python train.py --vocab_size=45647 --activation="swiglu" --rope_fraction=0.5 --bias="all" --init="normal" --init_std_o=0.0 --init_std_up=0.0127 --init_std_down=0.0 --beta2=0.99 --warmup_steps=99 --seq_len=384
Each number is 50 + 12 x the weight over its row's rms, rounded and kept within 0 to 99. Layers, rows and columns count from 0. The size before them is the row's rms in percent of the matrix's.

# layer 2 attention output (transposed), 768x768, rms 0.0723, rows 272-299, columns 384-511
094:39 49 42 53 33 51 28 28 57 44 63 52 56 54 62 53 34 73 13 57 48 46 41 66 43 55 29 53 67 58 39 52 38 50 57 29 50 29 40 56 44 55 60 72 42 44 73 53 38 41 60 58 67 59 65 39 38 57 58 46 35 39 45 41 39 51 48 46 62 74 56 59 57 44 35 59 53 62 46 53 56 41 71 56 55 49 45 41 39 40 55 40 56 70 61 48 64 58 24 61 34 39 65 57 65 37 44 45 57 46 60 48 54 45 46 42 51 31 20 56 55 42 62 48 68 53 42 60
097:58 48 62 39 53 28 52 52 48 43 64 22 38 55 38 54 50 57 51 47 57 64 58 45 48 35 56 39 47 32 59 37 33 55 53 44 47 35 37 85 54 49 62 72 35 68 49 64 50 62 78 54 67 44 40 73 44 48 46 40 42 42 52 66 44 46 51 56 45 39 46 64 41 68 57 62 79 37 37 44 30 62 52 60 54 63 48 41 54 52 50 58 60 47 71 62 56 33 60 58 52 68 68 52 57 37 40 46 57 50 48 44 65 50 47 43 46 57 45 65 60 67 42 37 34 65 43 58
092:61 69 56 50 42 52 34 55 45 25 44 40 44 18 57 49 57 53 54 54 60 43 66 38 49 41 39 47 43 47 46 23 63 65 67 46 55 65 51 67 27 46 29 68 47 41 23 47 27 42 47 30 34 49 44 56 43 44 53 62 49 35 24 47 51 55 24 43 33 36 39 42 56 39 63 77 58 66 66 71 61 47 41 52 27 51 51 39 39 49 76 48 49 50 65 38 41 62 41 62 41 34 64 21 51 55 50 58 46 53 48 54 53 57 38 30 40 34 56 52 56 62 40 53 61 48 56 53
096:45 39 49 55 48 49 52 25 45 25 42 57 52 45 48 58 66 55 58 43 39 52 40 34 31 37 47 59 34 50 57 53 52 54 42 55 37 68 72 54 41 64 47 38 49 42 83 48 29 90 55 91 22 61 34 47 61 36 76 43 68 43 64 44 52 42 55 69 39 41 53 58 50 30 51 38 46 53 55 44 68 56 26 14 45 56 51 49 53 54 32 58 57 70 53 29 43 67 62 28 50 27 46 58 55 59 39 54 55 61 67 48 55 61 39 30 44 55 53 44 40 60 52 45 40 45 62 53
096:40 65 61 45 36 54 35 21 33 43 56 35 61 47 63 46 43 38 39 54 63 42 33 57 57 54 44 42 37 55 53 42 84 37 33 42 47 24 57 53 34 57 70 64 61 59 33 71 34 45 47 61 47 52 66 39 33 43 50 50 53 61 53 84 44 45 56 64 49 45 28 50 40 45 49 56 62 37 45 51 52 52 45 67 54 66 49 43 52 54 74 81 48 55 34 64 50 54 50 57 70 33 63 47 42 41 46 48 41 26 66 42 43 31 62 54 56 57 63 43 58 72 41 78 61 59 38 41
094:56 58 55 52 57 44 34 47 33 55 36 67 25 32 71 54 85 49 57 67 64 52 40 69 67 38 22 33 67 50 55 52 55 44 75 58 75 41 47 65 25 44 53 44 51 50 43 46 40 31 53 50 58 54 65 36 58 49 47 60 62 66 49 43 42 56 58 46 52 48 38 55 55 61 62 30 44 52 31 43 26 50 44 71 56 68 33 47 40 64 53 30 45 69 61 49 56 38 55 57 62 46 32 37 58 60 56 57 34 44 52 46 43 68 58 41 60 46 41 40 53 33 34 21 70 42 33 50
094:57 44 52 56 38 65 43 57 58 49 56 30 65 76 40 51 52 43 42 60 62 52 63 48 60 47 64 34 69 56 43 52 47 72 64 34 40 66 60 49 55 56 79 44 79 68 37 39 56 57 58 38 46 64 56 49 38 43 33 50 62 64 39 61 70 48 29 60 57 72 62 53 53 54 54 52 43 42 37 49 51 47 48 50 36 39 56 33 48 36 33 57 41 52 42 42 31 59 38 51 41 46 43 45 60 54 32 55 60 53 61 55 33 42 42 46 48 43 54 62 38 45 74 55 53 40 33 50
098:68 36 35 52 41 53 48 37 42 62 41 65 61 45 56 48 30 45 36 48 56 38 56 45 36 56 37 39 50 60 33 64 62 63 34 36 51 50 61 46 64 51 54 36 79 52 64 55 45 49 51 17 50 57 57 46 57 39 53 45 48 49 37 54 46 29 50 54 47 43 52 49 49 39 59 39 59 40 51 36 58 52 41 58 52 46 41 56 57 36 25 61 43 54 54 53 56 49 42 74 36 46 44 47 41 27 39 30 51 54 49 42 54 44 65 69 56 25 57 52 52 46 51 46 46 53 32 47
100:46 53 57 57 25 59 54 27 62 62 60 47 57 44 41 49 42 59 56 23 47 49 39 57 42 66 55 35 38 56 42 36 42 51 57 45 60 20 50 34 28 52 54 49 46 45 41 35 51 59 65 63 48 43 54 23 46 42 69 64 50 58 58 61 52 48 34 46 47 63 44 52 54 48 52 55 44 57 48 55 55 71 33 49 63 35 44 41 54 52 37 65 57 50 49 40 49 29 54 56 41 66 54 63 61 38 49 61 56 60 52 55 55 53 44 69 60 56 62 68 53 45 44 62 44 56 67 29
094:56 52 50 47 29 52 53 54 48 45 45 51 73 62 44 40 42 62 56 71 69 48 53 62 40 50 40 57 52 62 45 57 40 42 51 65 81 48 42 41 61 56 49 57 54 26 48 65 66 32 53 56 59 61 50 67 70 46 46 40 49 26 36 56 46 49 42 50 39 69 33 69 67 62 50 36 41 63 45 46 42 82 35 34 61 25 58 38 60 40 53 43 53 68 32 58 25 64 67 63 33 51 79 61 46 41 58 41 51 46 30 59 50 54 69 60 62 58 62 56 55 69 40 26 38 44 70 39
100:71 48 48 58 51 34 66 84 61 63 44 63 47 25 63 55 53 51 48 72 31 60 60 37 53 64 53 44 48 31 56 51 39 63 47 29 47 49 53 36 50 44 38 61 58 58 71 65 53 37 63 44 60 49 61 43 55 62 42 57 64 50 48 78 57 29 71 42 32 46 64 51 39 75 36 43 38 71 61 59 70 49 44 55 46 36 53 36 72 48 73 44 51 47 44 43 35 51 34 54 76 34 58 49 55 38 74 32 53 51 46 47 46 56 42 69 49 47 46 42 35 56 72 67 64 58 40 75
095:54 55 46 45 59 34 66 50 59 35 59 35 65 62 61 64 45 50 65 81 57 56 56 61 44 61 80 49 43 55 57 40 32 42 47 47 39 56 55 54 54 36 45 45 54 43 62 62 43 37 42 46 55 48 55 47 63 39 53 60 51 44 66 37 15 44 47 51 62 46 58 59 43 52 25 43 60 67 55 54 46 32 20 47 43 61 48 34 42 66 55 39 45 45 55 82 42 47 45 45 36 52 26 55 57 47 54 55 42 58 45 53 54 68 32 41 47 32 61 61 61 58 44 59 34 39 34 44
094:43 41 58 45 55 65 69 57 50 31 51 45 53 42 41 53 54 41 53 25 61 34 49 53 60 38 35 50 44 62 33 48 52 38 50 51 39 57 56 50 63 55 67 49 52 66 42 55 40 30 49 78 49 52 53 20 52 52 46 45 58 63 35 64 27 46 37 66 51 48 28 42 37 29 54 45 67 28 52 66 42 28 48 42 53 49 66 52 56 50 46 72 50 49 51 50 58 42 51 46 24 44 52 38 57 76 41 52 39 39 54 43 63 62 39 50 35 62 48 45 49 58 46 57 27 56 59 59
104:56 54 53 38 37 50 55 48 49 35 30 52 37 51 37 33 21 55 72 43 71 49 57 35 41 46 36 63 67 36 50 78 67 47 53 57 62 58 48 60 65 40 58 25 27 63 46 26 40 69 57 58 60 35 68 40 63 64 51 50 44 59 39 40 46 47 49 46 43 61 53 31 47 36 42 33 62 62 53 38 54 52 66 68 64 54 67 58 58 21 75 43 47 55 46 69 37 50 59 59 46 76 40 30 45 52 70 51 33 41 34 52 41 70 74 51 48 49 27 34 61 68 55 58 67 47 50 32
096:62 50 64 46 31 61 54 37 43 56 48 56 33 59 48 44 59 50 56 43 61 61 46 47 68 45 40 39 49 40 61 29 63 39 67 40 62 48 59 39 61 51 52 45 54 63 65 26 31 46 52 65 41 70 53 47 41 66 47 56 48 51 51 41 33 42 44 39 64 33 51 28 59 48 17 36 42 60 63 44 73 37 41 59 54 39 45 32 49 35 77 37 66 55 43 39 44 50 55 61 57 48 44 49 41 50 49 63 48 46 53 54 58 46 65 22 49 86 57 48 37 57 67 55 50 26 43 37
094:73 49 48 37 51 85 62 50 53 72 34 48 54 32 47 54 44 33 60 60 68 58 67 31 53 56 24 72 48 65 55 87 39 51 72 61 59 44 57 56 51 33 62 39 56 44 43 63 43 54 47 61 60 38 50 52 56 54 68 59 50 48 53 77 46 68 33 45 49 80 59 49 55 57 45 79 51 48 37 37 46 63 54 68 53 42 50 65 28 66 50 57 55 68 59 58 70 65 77 30 45 53 55 71 58 55 49 52 54 54 51 43 44 49 43 33 32 39 66 52 53 35 48 33 41 56 40 52
097:47 81 65 31 42 52 59 37 29 43 41 76 40 46 54 68 60 20 46 56 54 52 54 59 45 57 58 58 59 49 34 60 47 49 58 40 47 48 71 38 17 55 62 63 44 66 37 68 54 56 39 66 61 45 47 51 43 51 49 65 66 68 52 52 67 51 61 63 67 54 55 43 61 49 51 45 42 48 56 40 61 38 62 24 64 72 62 59 61 52 43 45 53 39 41 49 40 69 45 46 42 47 49 66 52 45 36 61 50 49 23 58 49 70 65 37 53 56 38 39 71 50 52 54 52 50 51 68
096:32 62 66 45 59 53 37 45 45 49 56 45 31 47 64 58 53 64 49 51 41 53 54 48 60 37 65 28 52 49 29 56 45 60 68 50 59 19 64 45 62 49 67 58 36 46 62 49 57 50 60 30 48 34 11 45 62 59 36 61 47 64 64 52 39 62 44 39 73 67 59 55 48 52 38 61 49 58 29 55 40 46 56 31 55 55 39 53 50 54 59 29 55 57 52 57 59 58 45 32 61 63 64 52 56 39 29 57 70 56 41 43 62 58 42 54 44 56 55 47 51 30 47 52 53 28 47 28
097:34 41 55 41 67 64 54 36 69 54 73 40 31 56 44 42 54 71 55 66 43 47 55 68 40 43 45 43 52 65 47 42 37 51 49 66 70 59 59 51 43 59 42 51 49 60 61 45 45 73 64 32 45 42 52 38 51 44 60 49 40 46 78 41 55 20 33 48 60 59 46 87 40 62 43 44 44 52 53 35 53 28 56 40 43 59 37 35 70 36 46 63 59 48 62 46 43 58 61 64 40 63 78 29 61 30 59 47 41 49 60 38 37 41 39 53 26 42 50 57 35 50 47 43 50 61 33 64
095:55 32 45 57 55 33 63 58 64 51 55 64 57 39 50 71 51 55 26 54 68 40 61 39 43 69 63 43 53 38 55 54 53 54 50 71 55 30 50 62 48 34 29 36 31 55 32 64 50 54 29 75 37 48 49 54 41 68 66 41 53 50 61 46 32 70 34 57 55 64 37 47 45 52 66 62 59 29 59 29 27 65 38 41 48 56 33 57 66 55 63 43 60 73 56 39 34 45 71 59 37 55 73 54 46 44 44 34 59 70 73 53 79 29 48 57 34 52 50 50 35 65 51 55 42 46 58 34
098:34 40 33 36 32 54 57 40 84 52 46 50 52 38 36 60 38 67 65 32 54 42 70 28 57 68 56 55 57 47 62 35 61 53 44 52 52 48 56 43 46 63 42 49 57 50 30 34 46 59 57 60 49 35 61 58 62 51 53 38 46 63 43 31 46 51 63 34 53 50 44 52 61 49 55 55 66 39 49 47 56 61 29 31 46 44 48 15 24 47 54 52 46 43 40 50 57 66 59 41 58 41 90 67 71 53 57 59 50 28 41 38 54 32 41 43 47 43 37 56 41 51 76 60 45 40 46 32
095:54 47 58 65 45 34 49 49 49 48 54 48 54 55 51 56 47 51 41 36 55 32 42 32 46 50 56 55 49 43 46 30 72 42 53 33 60 48 48 49 30 40 45 53 56 46 68 45 53 49 53 36 55 42 81 61 51 57 40 59 44 59 65 55 45 58 42 34 41 45 67 37 49 46 37 68 63 43 64 49 62 44 32 62 43 56 50 38 51 28 45 52 62 56 63 51 50 39 33 37 56 55 43 58 55 54 47 71 61 54 41 52 39 58 51 43 51 64 56 60 58 52 47 47 57 52 54 44
096:46 35 45 53 64 60 24 51 64 50 45 53 52 50 52 53 77 55 59 47 51 48 65 35 57 50 47 43 54 50 62 58 37 49 59 59 46 61 72 36 44 32 49 42 47 66 61 47 69 55 50 47 38 52 49 38 33 44 50 67 54 48 67 54 56 71 56 64 41 69 34 46 57 38 44 56 62 59 66 53 60 31 58 52 33 54 42 32 54 51 32 42 42 52 50 62 26 42 35 57 58 45 53 56 51 52 38 63 42 45 28 53 54 58 38 51 41 52 63 32 51 44 60 58 60 42 61 49
098:35 63 66 45 40 34 50 59 45 47 35 45 44 62 57 48 49 30 36 50 60 46 34 38 47 57 59 63 61 51 44 49 26 50 44 64 43 65 42 43 63 34 60 52 39 40 34 58 31 56 55 25 60 55 30 60 61 44 48 50 18 71 48 50 41 59 65 56 48 70 44 48 28 46 42 73 48 49 47 58 57 55 57 54 34 45 56 55 46 22 45 47 39 50 66 73 39 59 43 66 48 51 62 41 66 51 37 35 41 62 50 62 69 35 34 47 22 38 28 63 62 41 50 26 71 52 58 25
090:47 39 44 49 37 66 68 34 40 58 46 40 63 55 52 43 45 69 62 58 46 54 47 33 47 60 41 29 63 29 38 49 20 66 39 52 60 45 52 39 48 31 38 57 31 23 41 40 46 33 44 44 49 70 68 54 80 39 54 46 39 54 32 48 41 56 52 59 43 60 44 54 39 57 38 47 43 48 48 59 49 30 63 37 44 35 34 43 33 37 47 53 62 41 31 55 33 54 46 24 47 70 56 60 51 59 34 47 47 38 46 32 36 69 58 39 49 59 49 56 65 38 67 62 55 59 58 60
097:29 74 45 46 60 47 62 51 46 60 61 32 78 62 46 47 49 45 30 41 49 58 55 63 47 51 63 50 54 47 61 23 55 56 46 59 52 63 42 39 50 35 60 67 55 55 64 63 48 52 51 48 38 45 43 51 61 46 44 61 44 46 48 44 54 31 63 47 59 44 23 51 64 41 45 44 52 47 63 65 77 61 37 57 58 59 75 48 43 42 44 63 67 37 45 66 63 57 70 39 30 45 61 36 61 62 44 65 64 44 50 50 40 60 62 42 37 67 54 50 51 48 49 34 36 32 51 69
096:58 50 53 48 58 38 50 60 55 54 28 66 48 70 61 59 49 49 49 49 38 42 47 55 68 58 60 53 62 70 48 55 16 38 57 66 57 34 83 47 53 38 39 37 53 57 42 17 51 37 33 29 51 36 59 40 50 54 53 47 67 59 56 55 87 51 65 47 67 42 38 47 47 56 43 51 63 47 54 61 23 53 37 37 66 66 60 68 43 67 44 48 33 60 32 61 33 46 50 69 63 70 49 75 31 56 60 65 52 72 67 29 43 38 34 43 39 64 56 30 42 50 51 45 61 54 34 64
098:31 48 33 55 44 70 44 41 65 43 58 54 38 53 45 60 75 46 54 45 48 61 62 55 49 45 38 28 46 68 60 43 49 40 58 66 56 61 46 37 68 40 35 54 49 33 65 23 45 41 70 42 28 41 66 53 55 59 56 54 42 49 54 52 58 47 45 44 47 44 54 31 58 55 48 68 58 59 38 22 52 59 50 62 39 52 40 58 56 59 38 51 52 41 24 62 72 66 39 49 45 55 77 39 52 57 44 73 37 54 58 29 45 31 81 58 61 51 24 44 69 59 40 47 53 47 45 46
# layer 2 attention value, 768x768, rms 0.103, rows 273-299, columns 384-511
080:51 41 64 61 43 63 56 31 49 26 67 51 47 65 51 66 55 37 51 42 50 47 48 37 53 37 30 41 38 44 42 53 52 60 52 82 57 55 33 51 53 52 50 53 69 53 48 56 49 51 57 49 54 38 35 40 60 46 43 66 52 21 62 45 68 57 42 40 66 64 51 42 56 52 41 44 50 57 65 29 31 38 68 41 64 46 59 70 33 55 39 50 51 34 40 41 55 48 52 40 51 41 74 59 43 67 46 56 48 52 62 57 59 46 43 42 32 38 39 57 56 27 32 47 22 48 56 50
082:53 52 48 60 57 50 36 64 52 32 67 40 66 64 55 69 50 46 68 40 54 41 57 63 53 50 50 66 55 62 70 29 47 57 52 48 48 58 72 56 49 64 51 46 67 42 57 40 52 52 42 58 36 67 50 65 39 42 52 67 58 49 62 58 52 42 48 47 70 42 67 34 58 38 64 46 74 46 39 60 56 54 55 60 59 52 54 57 30 62 48 52 60 52 43 56 53 56 15 50 51 53 35 46 50 51 42 51 17 51 34 53 45 31 42 50 43 45 46 41 57 32 24 42 21 48 59 62
084:34 53 56 64 68 46 67 56 56 51 60 54 67 28 43 66 46 64 64 59 37 58 49 22 46 47 72 64 35 41 61 57 72 51 38 47 62 56 47 51 46 54 66 60 61 38 54 56 57 64 59 67 68 60 55 36 47 59 51 57 53 47 49 53 49 46 66 44 45 73 39 44 48 32 68 44 52 72 48 47 67 52 35 51 54 48 63 53 49 52 47 33 67 49 57 59 67 50 61 55 56 54 34 18 50 70 45 29 36 38 37 60 90 61 44 55 61 57 33 39 48 48 34 57 61 63 49 55
080:44 53 33 38 53 47 64 52 45 55 40 42 49 73 59 22 67 44 24 59 52 52 46 43 63 48 32 59 46 49 64 38 60 46 68 66 52 42 41 77 50 67 53 36 47 50 54 46 59 69 55 50 35 42 50 65 60 31 68 68 60 23 50 42 58 51 52 51 55 46 73 47 37 58 49 46 47 28 66 34 46 44 49 32 41 44 61 61 43 40 29 71 39 64 55 69 40 66 47 38 32 51 53 93 73 62 66 45 40 42 49 31 45 46 60 30 40 62 64 48 44 70 55 55 21 43 45 50
080:61 49 57 55 64 44 34 61 33 48 42 51 52 48 64 61 56 52 68 43 75 60 52 73 53 50 67 52 46 45 39 68 67 37 57 47 51 52 64 42 59 36 48 44 32 58 52 41 52 44 37 45 68 53 59 79 42 47 39 37 35 55 51 53 67 73 50 76 60 59 48 60 69 59 51 61 68 32 71 39 78 41 63 48 29 53 51 38 54 48 68 35 67 66 87 33 48 39 45 70 54 49 45 67 80 54 48 45 37 65 55 57 62 79 48 48 29 51 73 40 65 55 52 54 27 39 40 24
082:50 40 45 57 63 78 35 45 61 56 55 63 17 44 60 56 43 52 31 67 25 28 51 51 43 50 51 57 43 52 57 49 60 58 50 66 62 33 31 61 67 47 52 55 48 47 45 55 60 49 26 38 70 40 60 62 44 38 51 44 42 43 63 33 33 40 21 47 66 60 22 47 52 38 51 53 51 60 64 49 41 46 54 59 48 51 66 46 50 27 36 41 60 47 32 45 29 42 60 34 45 38 60 51 17 69 49 68 48 33 38 55 45 60 49 43 50 44 53 54 68 32 44 46 54 49 59 60
090:63 71 47 62 57 46 30 48 46 44 58 63 43 42 85 65 45 51 43 41 69 65 55 53 72 34 40 66 65 41 50 54 55 43 52 72 52 53 47 42 20 46 41 70 49 72 69 40 43 31 57 66 57 62 52 43 56 51 61 45 30 51 55 55 38 51 59 59 36 64 53 60 47 37 35 54 51 47 51 53 45 60 35 45 37 51 46 34 52 43 58 49 59 53 51 50 67 37 43 39 28 53 75 53 39 27 35 55 43 42 49 56 56 48 45 51 48 40 55 29 60 25 28 74 67 49 67 54
088:73 31 65 57 58 53 62 57 38 63 50 51 57 59 72 26 52 62 52 66 51 58 30 53 66 37 76 62 63 45 44 48 52 39 37 47 43 56 38 36 52 56 50 61 62 64 29 48 58 43 49 49 64 55 51 35 59 44 47 51 40 37 61 52 52 60 45 43 60 58 52 45 57 53 51 47 67 32 39 46 56 53 59 53 56 60 52 51 66 37 52 44 61 48 53 59 34 45 42 54 59 69 32 43 27 57 55 44 53 39 36 80 57 59 49 51 56 44 69 55 69 66 64 83 36 35 34 66
085:47 81 50 52 64 60 57 53 37 28 63 44 58 67 55 70 48 23 32 57 62 62 47 56 35 48 41 53 59 60 45 58 55 48 35 46 54 63 31 58 37 58 20 32 62 47 46 41 50 63 59 36 41 44 47 41 71 47 47 58 65 43 56 60 57 47 52 59 51 48 46 56 35 57 57 57 37 55 38 34 24 26 29 50 48 45 49 49 43 29 67 43 50 45 47 56 38 66 36 46 63 31 42 48 42 50 70 36 46 62 41 58 62 74 50 45 55 45 38 16 40 47 32 80 70 34 38 26
084:18 39 44 59 53 48 46 55 62 61 46 48 30 60 57 52 27 49 51 65 37 64 39 56 55 63 43 38 40 53 49 49 59 39 40 73 59 32 16 48 26 62 38 36 46 46 46 53 59 43 44 50 49 59 49 29 72 35 30 44 39 61 73 37 61 62 54 60 49 61 67 63 40 71 56 57 55 34 61 41 50 51 58 54 60 45 24 48 52 66 45 42 53 60 45 54 47 53 70 51 68 36 44 42 42 70 51 65 43 49 54 44 46 57 72 39 27 75 53 34 41 41 49 58 55 77 48 59
081:51 41 44 59 50 35 47 59 42 47 64 60 49 53 57 44 51 44 50 53 65 50 59 55 72 44 46 40 58 60 65 83 46 61 60 25 71 62 60 48 44 51 67 33 65 40 45 53 52 57 45 41 28 39 54 55 55 49 41 60 53 29 42 50 52 52 40 53 66 62 53 42 36 33 65 35 47 45 60 50 30 48 68 60 44 49 68 69 42 38 42 47 68 44 76 52 41 64 33 57 51 38 47 62 46 58 51 73 33 61 31 34 38 44 53 41 52 54 53 75 41 65 54 53 48 58 60 40
081:56 33 49 60 58 55 51 42 57 57 38 68 47 26 51 52 42 53 51 72 34 50 39 52 61 54 59 48 47 56 51 68 64 38 50 71 72 39 53 68 43 35 39 68 53 56 44 50 70 54 62 37 68 53 52 59 30 52 47 53 41 58 57 35 59 38 40 37 32 59 48 30 44 68 58 36 28 62 48 65 43 47 44 36 63 49 48 50 53 43 52 41 57 44 54 74 52 38 42 17 47 31 27 40 60 38 49 53 54 61 54 42 62 56 34 59 49 46 47 71 44 63 30 42 78 38 62 56
087:62 55 36 62 49 47 63 55 48 54 89 43 32 47 59 62 60 51 65 76 48 53 56 60 56 55 27 57 51 56 40 44 45 39 46 63 32 55 34 43 46 55 57 34 54 40 49 34 49 60 46 64 54 59 50 40 64 30 29 56 58 52 57 30 68 49 55 69 45 48 43 52 25 64 36 52 51 42 57 76 63 25 67 52 30 36 31 26 48 55 49 58 38 55 65 35 51 36 39 63 45 45 51 32 56 50 58 51 44 47 46 38 63 65 34 57 45 48 30 48 41 65 45 45 54 62 53 44
083:39 55 44 58 43 50 53 48 62 50 56 35 56 66 48 40 61 53 47 48 52 41 31 56 41 34 48 34 61 46 57 36 54 52 55 50 56 57 76 54 39 49 53 49 70 49 47 41 44 69 43 50 64 66 49 17 41 86 69 47 54 61 50 44 85 54 42 44 53 53 36 55 48 58 40 53 38 37 34 50 40 42 65 34 33 39 50 41 59 49 58 41 50 44 47 46 33 39 69 49 51 63 73 39 54 52 72 41 34 38 58 59 79 50 43 52 75 59 64 44 33 62 56 54 49 53 51 56
084:55 68 53 45 60 45 65 31 60 58 50 51 30 43 48 31 66 36 72 47 66 40 49 50 63 47 50 30 49 51 47 44 70 56 55 45 67 74 41 35 37 65 35 42 20 43 57 48 47 49 47 52 42 67 61 69 59 64 10 53 70 46 54 36 35 43 54 62 43 50 56 48 58 17 48 64 51 52 32 50 53 46 37 49 49 49 53 61 38 27 50 53 57 56 20 41 48 56 52 65 71 61 61 73 45 43 64 49 45 63 52 53 50 50 71 34 36 70 63 56 49 50 52 28 50 50 49 35
088:72 34 51 55 46 48 55 62 57 61 58 43 34 57 71 45 23 51 58 62 63 61 39 32 47 45 52 52 54 39 62 64 64 30 47 84 55 39 41 62 37 48 66 32 75 47 46 47 46 65 71 16 45 58 59 71 52 46 48 62 46 42 58 47 48 65 48 51 48 61 89 45 52 62 30 57 50 83 46 27 49 61 42 43 37 44 79 29 63 41 55 64 47 49 74 50 49 54 63 66 55 61 30 43 80 41 54 46 51 65 56 49 61 43 33 43 32 56 86 71 66 66 71 48 55 52 46 79
086:55 38 62 37 63 34 60 52 55 58 40 42 73 55 29 51 64 58 48 67 44 31 51 47 40 47 41 50 36 52 39 60 70 30 44 36 45 35 44 25 46 55 67 59 40 62 55 38 57 59 46 49 49 48 53 59 34 42 78 46 56 56 63 61 43 53 47 45 43 39 35 48 51 62 58 53 69 33 51 28 56 50 70 52 71 56 67 43 50 38 52 44 62 37 40 73 68 38 61 53 40 56 79 18 22 41 52 50 58 48 39 51 43 56 55 66 46 54 44 48 56 58 73 58 43 58 55 51
087:57 69 49 68 50 18 53 53 58 51 54 54 51 51 36 52 67 26 31 32 46 50 63 62 65 45 50 72 54 44 51 42 27 56 61 71 54 40 68 57 33 35 53 49 45 34 47 34 48 53 48 54 59 46 42 49 43 43 43 42 34 87 49 48 45 61 42 47 49 54 35 53 40 53 52 43 39 45 39 74 57 47 46 47 36 46 38 63 41 61 42 51 33 62 53 34 29 69 48 55 33 62 59 37 63 78 58 47 35 55 49 52 66 39 33 45 53 64 56 57 25 32 37 49 77 51 60 58
089:44 61 47 57 56 57 38 43 50 40 65 27 38 36 49 49 55 48 40 41 62 44 34 27 29 58 42 48 57 45 49 57 39 41 67 44 52 49 52 42 63 49 59 65 63 41 52 46 48 46 53 31 67 72 35 47 78 59 55 52 42 47 49 46 61 48 57 40 22 63 49 51 43 57 45 50 34 55 62 42 42 60 57 68 55 45 53 37 35 48 44 41 58 42 50 58 58 61 56 64 71 56 57 59 40 50 46 37 81 72 60 40 67 48 40 64 52 58 56 34 57 50 58 39 51 47 49 40
087:47 47 55 38 55 66 55 50 41 51 63 52 47 37 58 31 56 22 42 54 30 40 32 54 59 55 48 43 41 50 65 41 68 52 30 34 57 84 44 54 47 83 68 48 42 33 28 56 36 54 37 47 47 44 50 51 54 56 27 42 40 12 46 41 55 56 45 45 41 39 63 41 60 56 50 59 67 59 55 52 24 60 48 67 53 45 68 46 47 48 40 59 71 63 52 48 58 43 42 69 40 41 39 74 36 64 55 80 38 65 72 54 65 59 52 51 49 49 47 55 61 58 59 54 37 55 49 52
086:54 26 48 25 39 65 51 83 32 36 40 50 40 61 46 33 41 70 65 46 44 35 52 50 59 49 35 46 53 45 51 53 52 48 51 57 56 54 57 37 62 69 45 36 47 52 43 56 43 34 55 43 75 30 63 55 33 32 34 49 57 13 44 44 53 31 73 80 71 55 42 57 51 41 47 49 51 31 43 59 54 44 35 54 64 71 49 80 48 46 38 79 44 61 49 34 53 42 50 61 53 69 67 36 43 64 52 61 38 46 57 30 51 65 81 34 54 49 57 55 41 59 51 37 51 59 64 37
082:43 56 43 35 43 46 38 56 61 70 62 39 53 63 63 38 57 46 47 47 37 72 52 57 39 44 70 61 51 49 67 37 59 67 69 67 64 50 51 58 51 53 68 29 49 47 44 43 46 49 55 36 59 71 55 36 57 74 41 51 46 60 54 41 34 39 53 49 47 61 46 45 38 62 78 67 53 34 54 58 28 31 55 37 50 52 44 37 54 36 41 65 50 43 72 49 64 51 30 54 39 46 28 53 69 48 64 49 59 48 57 71 49 51 37 50 36 59 56 57 42 45 51 62 53 45 53 43
087:32 52 52 48 51 46 50 33 44 35 27 40 39 35 43 33 25 57 52 50 31 44 54 41 49 40 58 51 40 47 57 65 27 74 54 59 57 41 49 42 47 52 52 46 40 63 55 52 57 28 44 42 54 38 55 41 52 49 57 48 51 14 45 55 53 43 54 70 71 53 69 54 35 62 60 49 79 37 42 40 46 74 53 33 65 53 47 48 69 61 54 49 58 42 57 50 47 52 37 17 42 42 72 32 58 29 54 58 58 47 32 43 45 47 46 59 49 50 65 66 40 26 26 65 71 67 51 57
075:48 43 49 66 58 58 55 47 67 56 59 60 61 59 28 38 29 33 50 44 32 61 42 57 42 41 45 38 63 31 58 47 61 53 43 54 34 44 65 58 48 63 52 60 63 37 39 52 48 62 51 31 56 62 40 57 42 47 59 52 46 45 57 68 35 24 56 42 54 72 40 29 47 49 48 49 52 62 28 55 51 56 53 58 86 44 67 61 48 42 48 53 42 55 73 46 62 57 29 51 43 37 41 44 29 36 44 45 52 36 32 60 41 30 43 55 26 39 58 37 52 40 38 56 67 71 54 52
085:34 20 32 51 40 61 71 44 55 53 54 61 67 45 38 36 53 53 48 66 44 41 57 43 40 67 62 30 53 45 45 64 45 42 52 75 51 50 46 55 56 36 62 71 59 88 60 37 53 35 51 69 52 44 64 50 67 37 53 61 51 42 53 51 45 55 52 60 66 59 55 42 43 47 47 34 55 76 45 55 59 29 57 77 52 66 40 43 58 44 44 55 47 45 44 49 37 40 55 66 47 64 38 57 52 53 52 43 57 42 56 56 52 39 44 57 45 61 35 76 49 39 63 33 47 50 42 60
081:48 81 63 33 74 43 25 47 64 52 48 41 32 59 72 59 50 53 52 41 59 52 38 51 59 58 64 38 40 54 34 70 54 56 45 36 70 58 58 87 56 63 42 67 32 65 42 47 46 28 44 48 52 48 41 48 53 47 55 58 46 45 45 46 32 57 36 31 39 46 36 66 72 46 48 51 53 55 57 28 49 54 44 54 56 66 42 57 49 40 35 52 37 50 46 51 69 27 64 65 42 44 54 60 64 53 44 30 55 36 25 69 54 46 41 46 58 61 72 90 65 41 63 50 43 50 66 60
085:48 63 62 47 56 42 31 25 58 56 49 37 26 38 56 62 59 40 54 47 46 54 41 52 42 61 49 53 43 33 36 47 57 50 62 62 42 30 50 52 46 42 51 39 67 48 33 52 37 55 47 58 54 48 64 57 55 55 48 36 40 61 40 46 59 38 46 50 34 65 42 28 49 42 36 47 37 38 57 71 54 40 38 54 29 56 21 69 49 49 59 58 50 66 42 52 40 31 54 64 44 40 42 49 54 36 40 32 35 50 58 54 62 65 61 51 31 55 65 69 45 60 47 42 53 34 49 40